Part of a small language model's weights.
Architecture: RMSNorm before each block, rotary positions, no biases in attention or MLP.
Training: a variant of Adam for these matrices, 226M tokens.
Each number is 128 + 32 x the weight over its row's rms, rounded and kept within 0 to 255. Layers, rows and columns count from 0. The size above them is the row's rms in percent of the matrix's.

# layer 2 MLP down (transposed), 512x128, rms 0.0591, rows 347-399, columns 64-127
size [ 92 102 111 113  82  77  98  95  91 101  95 102 105 118  94  85  99  83 108 104 102 109 103  97 110 102  99  94 108  89 103  94 100 103 103 100  98 109 100 105  92  99  97 109  95 103  91 105 115 106 108 108 107]
[[ 96 186 158 123 151 115 175 172  79 103 107 159 154  70 100 142 114 150 160  88  87 144  83 147 179  92  69  90  82 152 132  90 107 101  96 129 149 133 102 102 132  95 162 152 132  82 167 165  83 166 127 136 141 152 125 122 124 112 129 154 148 120  54 172]
 [102 124 125  88 106 188 112 118 130 136  84 125 112 161 139 122 157 137 161 130 107 162 167 142 133 163 154 124 168 117  92 164  88 147 138 105  79  87 133 135  75 141  51 154  87 171 130 131 116  95 128 129 115 130 139 184 123 175 107 102 121 167 146 130]
 [176  80 168 119 130 157 155 115 160  67 125 179 116 162 134 130 162 120 122 194 145 128  86 164  61  75 166  81 112 101 105 105 184 113 108 130 105 147 150 109 131 135 113 100  86 110  83 161 137 122 144  76 153 152 140 152 171  98 211 121 121 103 111  91]
 [174 151 118 110 118 107 129 120 170 110 123  80 159 151 134  76  85 120  89 151 203 153 116 120 135 144 108 109  92 148  91  96 129 129 110 141 137 132 162 137 110 187  79 135  89 113 115 143 114 109  99 142 143 100 127 116 117  88 187 133  90 105 125 157]
 [162 111  66 179 105 147 136 113 116 159 126 190 123  65 170 166 108  78 110 180 136 131 157 118 146 140 172 128 121 137 108 148 144 133 174 210 123 134 144  97 126 135 138  91  74 123 138 111 147  89 169 144 130 111 112  68 116  94 199 117 139 148  97 142]
 [129  75 141 188 108 122 132 146 152 170 108 132 118 108 178 149  97 157 158 145 131 100 189 108 102 135 138 150 131 153 124 172 106 121 143  92 147 144 141  92 104 127 110 109 169 130  96 132  78 133 140 137 120 151 158 147  92 124  61 155 146 121 160 141]
 [ 88 126 112 137 127 121 103 154 144 138 129 129 178 138 155 181 139  93  77 117 116 133 109  74  80 151  96  85 148 163 135 145  24 156 181  50 179  91 134 127 114 137 134 151 103 113 159 146  97 160  97  80  83 131 138 167 127  52 142 135 166 176 150 145]
 [176  89 174 116 174 159 153 131 119 101  90  59 111 106 151  70 174  72 103 141 103  78 114 160  74 191  99 130 177  99 133 117 104 142 141 177 134 122 179  92 203 126 107  79 145 132  90  29 176 110 116 170 101 123 146 177  91 136 129 170  62 110 124  76]
 [110 166 143 100  62 173  88 140 112 112  99  96 191 115 104 166 154 108 214  68 182 125 140  78 165 190 142 123 151 139 125 115 110 140 158 203 132 134 123 148 119 121 204  92 135 139 116  85 118 148 134 143  98 218 115 144 112 191 128 144 181 149  99 119]
 [131  74 165 118 175 135 165 121 133 115  95 157 165 114 138 176 180 138 137 113 111 115 132  95 138  95 153 110  81 132 127 168 166 107 126 116 182 131 190 105 148  96  78 107 164  70 149 105  93 129 131 154 101  89  93  89 137 121 151 142  77 122 138 140]
 [142 132 181 118  47 143  89 169 145 114 151 140  97 130 104 114 126  38 166 144 105 177 160  87 103 156  55 144 118 116 164  92 145 116 117 154 139  99 110 158 153 171  92 152  61  72 171 153 153 151 131  89 179  97 104 123 183 129  67 149 168 164 130 170]
 [107  73  86 104 162 118  91 107 117 159  91 119 124 151 170  94 139 127  84 120 143 112 118 184 105 138 143  93 136 160  96 105 107 106 131 118  77 161 187 121 130  81 122 132 170 144 169 180 127 191 153  81 157 122 166  84 106  93  89 153  98 103 118  48]
 [152 166 182 162 120 171  86 100 140 102 138 168  86 130 181  61 114 110 155 127  60 166 146  83  94 150 132 107 116 101 116 103 163  49 129 158 139 169 138  98 193  90 163 122 178 126  99 149 109 184 151 144 175 173 116 171 144 131  82 183 123 125 124 176]
 [106 135 120 111 111 153 160 103 111 177 141 110 116 169 105 116 187  77 162 170 144  90 154 102 132 151 141 180 127 155 128  59 148 112  91 118 207 120  87 117 123  64 102 100 135  81 100 167 136 112 142  89  83  78 124  86 152 136 116 151  97  81 111  97]
 [143 155 107 185 112 145 100  99 102 146  67 142  56 107 110 151 114 150  81 166 166 169 151  85 204 125 170 125 104 160 148 113 155 135 116 130  72 156 194 185 109 181 112 163 140 111 194 165 135  83 111  83 111 110 133  77 130 159  87 103 127 144 174 175]
 [161 104 122 112 133 180 123 119  88 150 154 150  96 132 154 157 119 141 111 102 130 134 118 168 120 148  83 160 118 134 119 129 113 142  73 132 193 127 105 107 138 128 164  96  92 138 115 141 110 103 158 189 136 154 135  72  76 122  98 206  96 129  95 128]
 [ 99 149  95 155 202 146 113 128 142 138 102  44 104  84 131 153 136 123  65 113 175 114 151 131 149 129 156  89 109  95 156  46 131 163 115  99 100 156 141 139 121 101 104 146 146  93 198 126 135 187 140 115 168 145 102 149  97 157 124 115 159 155 159  56]
 [153 130 123 194  89 116 126 111 101 119 150  83  94 122  99 184 119 135 110 103  88 139 183 128 121 106 136 126 169 172 145 137 142 122 146 136 159  78 178 155 116  92 113 110 122  90 108 140 108 163  56 128 125 151 135  64 135 136 133 145 222 130 121  95]
 [132  84 104 129 168 157 132 115 115 111  92 145  97 125 118  95 145  74 150  75 155 119  92 118 134 154 159 129 155  72  97  79 156  96 111  78 154 192 108 160 142 139 144  91 123 143 118 129 104 172 186 126 166 110 173 105 145 114  95 147 128  81  52 102]
 [ 95 133 146 160 138 125 125 133 129  90  97  69 118 134 181 148 137 116 106 159  70 154 124 138  85 149 133 109 135 125 132 145 154 109 128 136 130 106  80 125 135 116 103 183 152  94  95  77 158 143 160 156  90 183 168 120 143 137 173 126  76 174  46  62]
 [205  88 148  69 174 166 155  99 159 162 130 156 135 157 140 140  97 161 109 114 174 101  99 120 120 144 107 131 149 117 144 151 140 159  70  80  95 117 107  95  99 121  95 111 134 104 162 122 122 165 116 199  98 148 155 125 181 106 132  63 104 144 142 107]
 [ 95 129 143 174  84 129 132  90 112  83 155 170 114 167 175 106  96  85 119 161 109 122  71 140  99 148 147 139  95 154 138 136 100 121  36 123 132 122  95  95 166 122  95  59  85  90  89 158 117 131 117 182 101 135 179 117 125  92 106 100 129 112 108  99]
 [126 102 125 147  98 149 132 159 138 101 150  85  96 154 162 175 151 116 129 176 122 144 179  85  80 173 133  84 129 135 141 125 189 170 107 179  81 117 128 165  90  88 202 121  97  93 126 159 111 154 163  89 150 152  69 147 188 112 146 174 173 118  71 142]
 [112 155 134 142 135 130 126 149 124 119 145 163 149 170 101 115 101 163  92 102 152 140 137 177 107 135 152 125 132  65 161 148 129 138 123  47 150 106 113 156 148 119 127  97 114 113  96 127  91  88  66 126  90 116 129  94 115  54 177 120  73 120 115 159]
 [114 148 151 123 145 127 145 145 100 132 156 155 136 147  93  85 125 136 133 165 117 107  85  50  85  75 114 157 150 134 104  97 126 151  60 123 107  97 156 164 128  48 192 133 153 143 121 141 144 151 120 115 158 168 165  91 158 151 143  83 149 148 127 103]
 [137  64 125 127 164 191 124 152  95 147  89 168 110 112 165 152 117 103 166  74 158 233 154 137 110 115 135 128  90 154 163 104 195  90 174 102 135  37 152 152 130 145 104  87 113 160 115 148  94  96  74 135 140 110 141 179 160 109 151 109 115 126  81 125]
 [107 164 105 101 174 112 113 129 122 132  68 159 153 153 169 114 162 111 110  90  94 129 184 167 163 144 144 117 127  89 156 114 121 107 112 138  60 113 186  83 162 141 138  98 133 175 123 104 128  61 173 111 155 117 159 130 158  90  70 103 161  93 118 139]
 [125 170 110 158 224 114 131 106 160 182 153 105 154 189 110 114 122 116  65 174 161 112 182 155 161 100 168 135 161 132 139 137 117 171  91 149 147 126 114 147 154 127 143 150 109 171 146 107 149 122 102 100  48 150 116 114 137 131 151 175 132 184  90 147]
 [161 118 100 106 136 109 151  99  84 158  99 206 159 155 144 143 139 121  99 114 159  56  98 149  78  68 166 166 181 123 108 169 120 137  97 100 114 164 127 172 144 160 126 143 110 115  59  91 103 136 147 110 125 126 140 137 145 172 134 125 135 146 106 119]
 [133 137 175 163 205 141 140 120 126 119  78 191 109 117 122 115 120 124  82 143 122 123 111 117 154 159 146 162 206 141  73 149 180 111 111 134 161  96 156 118 140 104 134 173 145  98 165 115 130  82 155 126  88 162 100  77  75 174 150 156 144 150  62 122]
 [114 162 106 125  81 142 175 181 137 174 120 132 138  94 125 124  94 167 142 118 154  99 152 180 173 158 143 126 156 123 105  97  47 155  97 172 131 108 167  86 145  86 124  77 167 127 114  72  88 128 127 124  92 107 160 119 149 108 106 203 166 152 150 148]
 [102  96 126 138 168 101 127 161 101 134 139  94 171 153  81 127  84  62 110  80 101 100 132 157  95 118 129 160 155  95 160 179 133  97 149 164 147  95 120  65 132 121 112 201 162 145 163 133 116 120 131 124 167 101 192 147 100 130 141 118 174 158 141 188]
 [145 127 134 141  86 124 101 166 138 149 100 127 175 141 129 147 152 188 114 157 159  52  67  99 150 147 101  79 159 186  84  53 151 177 137 125 101 142  92 162 103 170 108 158 105  96 128 123  71 142 133 103 132 154 152  93 154 104 147 146  95 143 158 111]
 [151 171 141 128  85 109 134 158 118 103 157 105 114 148 188  72 135 115 120 111 107  83 150 111 101 132 105 125 183 105 119 136  77 131 104 136 175 130  51 131 151  87 163 151 121 143 100  83 104 132 128 113 110 151 116 127 171 178  67 184 110 187 120  91]
 [ 87 115 207 136 167 146 114 155 139  82 154 123 104 144 117  69 147 144 182  71 141 156 126 177 164 169 123 110 162 103 132 204 124 114  82 131 120 106 114 116 142  95 107 123 110  99 118 101 109 166 131 114 110 109 135 170 187 156 135 161 120 114 173 105]
 [122 108 109 176 179 179 108 127 153 155  97 123 155 156 118 100 126 140  99 121 149 114 156 140 161  92  90 125 170 130 176 154 119 112 164 147 116 132 121 121 165  83 153 155 104  90  89 184  72 107 140 157 133 101 129 135  78 124 150 188  62 167  77 112]
 [ 81  76  56  91 135 160 101  63 128 167  98 176 135 162 151 149 188 136 129  73 139 117 118 110 124 129 181 125 163 131 138 152  94 125 100 141 152 133 148  92 116 179 130 119  87 122 112 140  52 135  81 154 140 131 136 115 114 164 115 121 143 142 134  44]
 [ 77  87 131  66  88  68 116 188 146  91 115 101 177 118 111 128  93 173 109 163 101 125 100 134  72 109 139 129  81 168 221 138 123 102 184 157 124 156 154  97 139 133 134 146 113 140 188 142  97 108 158  88 123 124 166  99 187 150 146 193 143 157 134 125]
 [ 90 111 145  94 108 130  78 159 107 135 135 148 137 160 138 109 135 102 202 214 165 140 182 104 144 129 103 151 141 122 156 122 140 152 127 165 123 144 151 187 169 216 150  48 131 114 188 127  76 101 125 119 131 107  86 103 170 142 140 132 207 131 136  99]
 [ 40 137 112  85 136  97 109 114 212  88 158 127 184 159 106 125 148 186 115 159 162 160  99  98 174 125  98 156 136  90  96 108 135 128 169  75 132 139 138  85 137 127 154 106 158 146  73 104 168 178 101 152 126 173 101  77 183 169 135 142 115 125 144 100]
 [114  94 125 146 109  98 120  91 114 102 109 124 100 110 147 130 177 146  73  69  80  89 122 164 119 113 143 137 148 147 180  88  64  79 103 103 100 123 152 113  88  91 165 168 141  79  76 168  92  87 113  73  95  97 108  92 114 112  67 130 107  77 101 149]
 [170  97 150 133 165 157 178 182 209 126 113 106 109 134 206 151 119 123 158 163  69 121 133 154 142 127 164 135 181 121 153 130 161 195 122 142 143 100 109 159 139  85 136 133 142 137 181 113 177 113 157 141 130 110 115  80 182  92 129 132  79 174 122 213]
 [ 29 103 119 127 161 154  73 146 100 139  97 139 170 106 146 124 128 159 126 190 160 176 108 175 109 105 125 145 160 163 126 164 145  93 127 133 150 131 170 117  99 148 162  94 137 174 100 106 126 156 103 136  77 169 206  49 155 135 160 128 146 160 145  84]
 [106 129 132 125 125 171 125 164 137 125 144  77 163 122  70 147 132 205 138 128 121 183 173 157 111 151  70 117 145 149 121 130 115  89 149 117 114 146 110 137 100 102 114 164  78 170 141  65 190 145 134  99 182 160 165 127 141 150 106  79 137 185  79 158]
 [123 118 142 111  87 157  89 183 101 112  65 125  57 115 160 147  95 134 138 109  83 103 110  85  99  88 112  57 119 127 171 150  52  94  96 155  99 115 130 162 176  68  99 105 133 159 136 126  90 125 126  68 128 131 101 173 128  90  76  88 151 186 105 122]
 [ 83 137 124 173 148 135 182 150 158  85 122 114 135 136 123  59 162 177 117 103 102  90  92 137 139 132 129 130 145  71 185  80  93 113 115 120  67  74 107 158 131 117 136 108  90 146  92 151 175 164  85 136 162  96 144  97 152 119  71 153  92  95  79 176]
 [102 119  86  67  99  73 131 116 171 126  63 157 127 123 146 113 178 122 163  85 182  93 149 118 145 102 137  99 131 202 103 129  67 184 128 142 166 142 125 157 108 139 104 123 137 108  71 157 132 107  99 123 146 116 128 130  90 132  79 154 143 163 176 158]
 [116 103 165 114 113 110 144 130 160 150  85 140 141 166 120 173 146 158 165  96 102 122 132 138 135  97  86 172 156 130 147 158 139 172 131 113  96  86 140 115 143  84 112 147 112 132 130  78 120 149 106 127 171 146  80  93 120  49 133  45 103 117 158 159]
 [118 122 105 132 102  88 117 130 150  87 220 108 171 127 108 102 159 190 180 130 151  78 151 155 153 156 131 162 178 128 121 123 125  94  70 159 152 123 101 132 115 125 117 144 177  71 132 145 173 158 227 160  73 123  99 130 118 113 134 112 153 111 128 139]
 [ 93 156  75 156 148 151  82 138 103  84  76  95 117 148 171 140 123  64 110 131 170 158 119 148 147 115 142 100  96 108 150 194 158 100  76 114 115 110 110  99 170 128 139 139  67 114 189  82 114 127  81 100 144 167 100 216 170 143 125 136  82  84 128 160]
 [171 134 174 162 121 116 133 151 122 174 154 162 107 121 116 114  88  93 189 155  93 126  77 126 117  59 131 189 160 183 160  98 204 177 130 153 117 128 140  86  80 148  91 147 149 129 134  84 181  66  63  85 108 101 111 124 154  98  74 134  85  81 152  86]
 [165 127 122  69 105 123 154 183 147 119 168 161 144 173 117  73 157  73 156 129 143  78 135 109 139 110 182 156  49  66 139  96 150 173 108 145 116 102 104 127 154 102  97 141 170 120 139 130  75 101 138 153 126 179 143 104 138 193  63 125 143 125 169 103]
 [134 111 200 167 142 141 158 101 134 135  69 108 166 138 138  97 108 150  78 124 186 114 119 139  67 109 123 174 200 195 147 155  95 123 144 128 212  76 166  64 133 139 124  94 182  92 130 157  90 161 131 103  85 152 151 183 125 132  76  90 170 101 129 121]]
# layer 2 MLP up, 512x128, rms 0.0588, rows 348-399, columns 64-127
size [ 87  94  98 110 100 116  82 102  87 107 115  91 105 112 119 105  81 106  90 108  86 105  84  92 118  97  88  98 101  95 114  94 100 115  90  90  94  90 125 115  90  94  87  92  89 116 110  98  96  94 109  94]
[[130 132 148 167 172 106 135 137 106 138 153 153 113 113 107 137  90 127 122 102 106  90 149  45 109 100 107 135  95 160 153 113 174  84 120 146 176 135 137 110 166 130 219 106 205 129  94 108 110 156 117  99 114 103 125 126 164 108 135 123 132  60 107 116]
 [112 143 106  98 115 111  99 134 112 162 103  86 146 120 124 153 120 151 165  75  98 134 158  81 147 166  92 201 139 160 129 171  97 165 157 119 163  81  92 146 122 129 153 173 132  93 151 121 115  99 140 216 103  85 138 104 101 107  67 136 130 151 144 174]
 [ 58 115 159 138 113 147 115 136  72 133 125 147 119  54 158 175 147 151 168 115  69  95 135 173 136 127 167 138 135 134 175 183 120 136 163 111 132 130 128 116 126  71 162 106 188 110 147 127 141 159 166 106 152 134 119 136 121 146  76 109 148 101 119 139]
 [118 128 126 127 101 117 114 133 158  96  64 137 165 169 100 149 198 160 210 125 116  64  85 151  72 157  77 181 113 128 148  75 146 164 129 142 176 106  95 144 148 107  85  99 157 125 103  98 125 133 110 112 146  96 124 209 176 134 120 117 129  91 104  60]
 [112 168  94 139 134 144 151 105 127  71 177 109 140 128  82 159 185 112  88 116 159 121  82 207 161 149 107 104 146 131  61 145 160  93 106 127 160 127 113 137 145  66 110 143 147  55 136 142 171  76 106 159 118 128 128 143 147 116 172 113 142 119 132 161]
 [120 159 168 141 135 159 120 117  98 123  88 180 132 138 124 120 108 169 172 115 160 129 124 145 110 158 168 156  94 165 155 110 144 150 112 163  83  96 139 167 188 103  95 157 138 114  88  70  75 121 159 203 145 150 141 117 198 146 159 163 109 147  28 121]
 [ 56 180  61  95 123  82  70 136 112 167 177 144 181 101 141 193 108 172 114 148 152 140 159 111 148  87 161 143  97 155 102 121 113 103 145  98 150 146  90 168  29 150 165 151 135 125 175 205  81 146 142  81 174 116 133 108 131 107  95 150 190 145 140 177]
 [126  76  79 126 166  75 111 115 154 113  95 154 118  70 136  94  81 134  70 179  93 153 101 165 114 104 156 140  87 140 154 115 131  94 117  92 151 154  78 161  93 114  63 150 131 106 134 139 101 127 115  98 125  23 114 136 183  57 198  98 111  63 160 141]
 [112 169  85 130  98 147  87 132  89 168 175  80  77 156 131  74  77 116 158 161 149 148 138 146 148 168  83 177 150  94 110 128 100 169 123 162  81 112  70 141 135 154 153 162 109 168 101 116 163 101 119  89 123 140 159 168 118 117  89 114 184 129 123 105]
 [ 78  84  57 195 136 100 144 102 176 155 183 105  74 134  92 167 132 178  72  94 169 138  47 151 142 110 168 194 132 148 123 126 118 115 109 109 125 122 173  52 113 116  97 133 164 135 119 129 140 125 155 105  88 157 170 182 121  86 156 118 110 153 114 138]
 [104 139  94 108 172 169 154 112 127 119 153 130 152 157  92 116 161 106  96 129 151 136 130 114 138 149 175 186 143  95 134 142 179 137  90  87 201 133  42 160  86 118 124 139 154 105 202 160  92 168 175 202 216  83 126 157 130 143 152 154 161 110 152 107]
 [128 105  87 101 144  74 122 178 129 153  95 110 163 106 102 166 108 114 128 138 199 102 127 154 123  92 124  95 143 181 145 183 106 173  96  98 115  98 130 111  71 119 104 139  78  99 135  97 164 103 162  89  98  93 139  83 129 102 177  84 140 129 127 114]
 [154 138 128 148 162  76  56 162 129  92 146 123 183 129 153 133  97 126 100  78 112 168  99 176 125 111 149  91  94  96 146 192 125 139 189 143  88 137 160 122 103 140  95 119 151 172 137  81 143 160 121 157 162 156 195 151 115 108 166 100 154 138 137 129]
 [149 123 109 160  98  90 124 130 159 136 114 175  77 173 138 108 181 186 127 105 127 113  91 139  98 158 142 150 150  65 132 143  96 171 124 108 142  41 182 105  96 105 144 142 144  83 124 131 182 133 126 122 135  64 178  99 142 117 195  61 129 181  77 126]
 [102 115 158  85 128 121  95 171 130 110 128 156 164 151  75 113 162 208 196  90 115 101  80 124  95 145 132 126  95  75 176 147 154 137  87  88 142  64 178 120 152 118 143 125 148 136 140 160 124  73 127 117 152  85 171 175 167  84 124 141 120 115 128 147]
 [107 165 199  90  60 121 112 147 111 129 131 179 226 111 111  87 139 111 185 162  95 108 130 142  53 149 108 157 157 147 143 160 141  81 113 193 152 117 146 132 191 157 120  96 158 178  69 122 137  96 115 101 102 114 177 104 156 100 138 113 126 174 133 199]
 [104 166 130  79 141 132 125 165 148 158 101 149 178 107 161  90  77  96 114 134 153 139  47 138 149 157 147 123 101 117 164  98 110 147 144 113 135 146  74  97 109 134 156 132 143 173 138 110 120 105 182 195 136 119  78 198 126 124 121  98  83 141 179 160]
 [137 160 178 144  98  96 156 104 145  82 160 138 181 115 135 160 121 185 118 131 131 132 101 147  96 113 126 114 111 154 130 159 118 148 162 154  73  81 133  89  92 111  98 177 143  97 113  89 192  86  47 122 124 132  96 124 106 136 160  95 151 127 181 109]
 [167 144  97  89  86 132 109 137 138 159 153 204 143 112  91 135  94 143 158  86 146 120  90 117 139 127 127 165 135 114  91 101  71 163 156 135 148 164 141 131 133 128 141  78  93 160 167 165 131 115  99 113 172 122  81 162 113 130 100 129 179  69 204 189]
 [ 33 144 120 164 102  93  92 101 141 144 127 152 111 187 109 135 158  97 100 160 144 129 110 121  92 171 126 171 116 126 138 144 153 103 134 147 186 150 146 180 155  97 118 132 180 142 118 149 135 151 180 125 133  55 154 129  94 146 173 169 161  84 112 163]
 [150 118 104  83 176 123 123 142 136 168  88 106 136  64  88 109 162 143 133  98 151 116 169 117 112 110 108 130 135  96  89 133 120 108 227 139 147  86 126 152 107 129 135 225 160 132 175  79 179 117 176  96 177 132  90 132 136 157 130 150 130 138 137 135]
 [116 137 125 120 150 125  65 116 161  98 168 115 118 131 136 106 117 109 141  71 149 135  81 146 190 123 150 163 150 108 128 114  88  62 127 143 120  85 131 125 145 159  65 144 189 110 203 115 150 162  58 177 175 136 164 130  57 131 171  90 117 110 199 154]
 [128  91 135 108 104 150 128 114 129 131 106 120  96  83 135 154 144 104 147 167 122  96 154  94  98 124  92 177 125 179  79  93 119 144 106 218 114 135 135 115 112 134 143 166 148 168 147 147 177 171 203 140 165 133 148 158 130 194  95 137 171 156 165 102]
 [124 102 105 135 129 126 100  94 186 105 115  93 148  93 162 150 121 110 151 100 131 157 178 187 143 215 173 108  99 105 157 128 126  92 198 128 161 141 136 139 126 190 101 144 129 105 130  99 126 107 106 158 102 120 102 147 132 124 143 180  96  84 109 149]
 [133 142 131 150  83 109 113  88 163 103 206 134 196 124 102 130 147 165 108 179 172  90  90 142 166 135  96 111 157  94 120 129 136 176  87 163 185 167 108 132  56 132 191 152 150 131 107 112 134  97 114 117 133 115 111 135 100 146 159 135 170  62 146 146]
 [147 104 146 180  75 149 134 131  77 157 166  98  93  67 108 154 110 123 149 132 145 176  76 119  93 106 115 123 119 163  92 142 139 125 127  78 121 114  72 132  83  65 117 151 169  85 192 140 114 166  69 150 151 142 182 165  88 123 194 128  60 122 141 127]
 [136 134 146  96  47 146 153 144  57  75 128 178 126  57 144 171 113 119 215 122  85 168 124 124 121 155  96 141 112 114 114 133 153  96 164 146 114 150 145 116  67 126 149 127 139 117 161 125 133 149 162 160 190 109 130 127 112 111 105 102 118  68 188 100]
 [119 185 158 173 130 139 108 145 136 112 156  80 113 175 114 127 132 179 180 155 121 205 129 156 158 175  87 135  83 149 154 102 110 139 122 146 144 121 118 119 143 129 110 149 162 141 178 158 151 156 117 162 140 111 145 133 160 118 117 106 103 121 137 124]
 [113  60  96 200  30 119 169 134 119 111 141  78 148 197 139 152 115 103 193 111 125 121  65 127 137 139 169 144  86  84 170  89 123 104 150 114  74 130 139 113 144 118 115 129 140 147  95  90 116 174  79 107 190 114 184 148 187  84 114 108 106  64  94 154]
 [171 130 163 109 181 116 115  99  94  93 117 123 106 105  90 167 187  96  99 120 127 136  77  98  56  89 114 132 120 100 109 165 172  99 146  98 118 146  82 208 151 119 130 175  84  90 177 180 139  70 176 134 135 162  86 118 143 118 100  79  90 132 105 142]
 [133 104 108 128  80 119 133 141  84 141 139 166 167  95 111 120 127 168 154  93 217 172 120 106 116  83 134 135  97 166 112 132 113 159  82 106 141 141  94 166  94 113 130 132 139  88 155 164 181 126  83 106 178  65 102 143 137 135 178  84 138 183  59 113]
 [ 90 175 117  98 119 140 186  93 103 145 141 154  97  81 144 137 127 105 140 109  84 212 160 169 108 129 131 184 121  60 165 164 105  60 112 100 193 128 124  94 141 143 142 125 144 127 145 146 184 145 136 171 128  81  91 156 107 127 117 125 124 110  81 162]
 [ 96  81  78 130 149 167 108 152 142  95 130 110 135 110 120 161 124 123  88 150 177 162  96 161 164 142 204 119 107 137 161  97 200 125 162 159  88  78 154 152  94 169 116 130 121 108 144 162 144 120 120 173 101 143 155 155 132  89 211  69 173 100 136 153]
 [148 103 109 190 147  80 151 128 128 124 111 108 112  82 111 112 119 117 113 202 113 198 130 150 112 135 187 162 127 131  97 118 126 153 179 133 153  71 145 122  92 126 107 136 137 102 164 179 182 158 111 136 153  89 181 159  64  92 185  93 165 131  89 103]
 [157 148 144 108  61  92 116 126 133 111 189 148  74 119 151 172 136 113 168 159 139 122 109  86 101 146 165 111 128 139  66  93 110 141 134  93 151 102 114 128  81 170 160 125 142 160 171  78 158 148 109 108 101 149 156 106 166 140  95 106 170  67 130 150]
 [133 172 153 177 138 125 125 144 130 148 155  82  96  99 132  96  65  86 130 153 163 152 138 104 154 121  79 150  95 141 105 130 163 132 177 162 108 126  85 136 181  76  86 195 133  97 126  99 187 150 188  85 150 116 154 129 110  49 141 155 120 111 149 171]
 [153 134  94 208 127 204 157  72 135 153 117 175 117 159 106 114 145  93 130 105 170 139 123 139 205 138 110 131 151  87  53 119 148 139 114  68 116 108 100 167 128 131  94 155 121 133  46 142 158  93  98 177 166 141 121 159  91 147 102  98 131 122 116 103]
 [149 122  92 159 153  94 174  89 147 138 122  71  80 154 119 175 159 131  77  72  93 105  87 162 112 108 145 141  92 134  65 117 125 111 149  95 132 139  78  73  79  26 111 192 134 133  51 121 147 142 135 167 144 135 156 156  88 127  97 131  90 159  88 109]
 [115 182 114 149  68 200 150 163 125  57 105 187 174 107 107 140 171 145 134 124 155  68  87 139  92 134  96 115  99 143 116  88 117 108 106  91 140  85 137 140 138  93 177 126 178 145  77  98  89  81 122  94 140  54 101 176 170  84 167 121 123 137 126 174]
 [118 150 138 150 113  90 142 150 105 129 148 134  80 110  78 145  83 112  89 130 208 157  98 163 167 156 165 130 108  87 121 169 126 157 132 157 205 120 125 134  70 156 112 173 102 108  93 135 163 114 118 112 174 116 130 187  85 107 140 157 127  98 141  91]
 [ 61 129 103 112  58  90  97  67  46 127 151 103 160 108  90 107 107 126 110 135 206 113 110 102  85 105 114 132  80 132 105 123 116  91 119 115  74 156 101  95 126 158 123 110 119 139  74 141  97 141 119  87 139 134 147 169  86 153 173 143 198  74 134  67]
 [155 142 110  96  82 107 176 153 153  92 156 120  76 173  98 141 102  71 128  54  98  88 143  89 136 138 144 112 112 101 105 106 115 133 128 107 118 134  93 140 168  86 105 168 133  52 140 134 170  88 150 108 197  71  75 208  97 100 103 135 137  87 121 207]
 [199 112 118 165 110  94  96  99 116 150 136 194  62 101 156  97 124  78 158  91 121 101  72  75 160  96 153 135 116 129 118 110 127 152 100  95 151 115 109 144 178 165 146 121 157 103 104 159  64 125 128 133  96  80  96 125 138 100 124 168 117  85 180 135]
 [145 100 128 175 154 116 143 108 172 151 116 136 200 166 138 128 117 113 118 110 156 185 145 102 207 164 130 129 118 151 109  81 174 118 123 104 174 173 142 127  86 152 115 115 128  84 132 141 168 169 125 188 147 123 107 137 120 110 161 105 114  46 148 137]
 [155 115 121 107 147 121  71  74  83 178 134 159 139 132 125 219 109  79 144 143 163 150 148 122 125 131 123 101  98 182  74 143 183 151 144 124 163 178 128  90  80 157 134 126 162 113 170 109  65  67 177 112  94 116 128 133 138 111 154  92 186 137 170 105]
 [119 137  93 134 121  95  90 157  94 129 148 128  95 166 113 160  97  99  98 126 107 116  93 141 147 107 202 144 134 108 150 150 204 116 191 125 130 134 156  99 149 121  43 147 123 145 184  89  64 149 170 192 150 115 181 136 143  95 176 136 130  92 107 110]
 [103 145 104 191 173 158 139 135  92 148 118 102 112 105 133  89 110 151  83 160 132  91  77 110 140 159 151 107  80 120  78 100 155  84 178  98 195 176 132 161 143 120 102 118 144  88 141 171 139  83 145 169 136 140 220 137 144 162 149 162 189  94 143 150]
 [107 118 115 116 149 153 145 126 100 147  47 178  92 167 150 180 129  56  72 133 105 179 132 116 103 103 135  94  85 103 143 113 149 123 217 122 111 127 161 129 162  74 118 102  80 175 160 102  55  79  49 125 180 113 119 151 138 125 169 152 148 127 122 110]
 [156 109 145 168 137 141 144  99 164 152 125 185 115 122  76 117 111 213 138 116 149  74 134  82  97 138 139 153 169 143  56  78 117 149 162 108 146 137 152 171 117 158 123 116 203 150  80 166 153 184 162 142 176 122 136 100  91 168 123 137 138 209 133 125]
 [135 112  92  80 150 132 127  87 147  79  96  84  93  69 113 125 151 131  99  75 168 121 122 115 176 179 102  95 110  95 135 155  76  96 160 108 158 106 173 158 138  94 166 102  98  80 155 170  96 187 139 162 137 158 140 129  88 149 197 123 156 161 111 169]
 [171 131 156  90 103 120 116  79  83 101  52 172 102 102 127 116 115 176 194  70 162 128  55  77  99  85 121 141  96 155 107 187 147 164  99 156 100 141 131 167 130 123 130 139 126 103  76 152 146 122  74  86 141  17 180 130 133 106 191 104 109 120 107  94]
 [122 168  88 105 131 113 132 152 110  93 198 144 143 140  93 156 155 136 189 118 135 155 135 114 113 120 156 110  70 103  90  89 142 141  94 130  36 169 156 172 137 120 145 218  80 147 137  42 121 131 131 165 190 137  97  96 155 111 177 171  87 135  98 148]]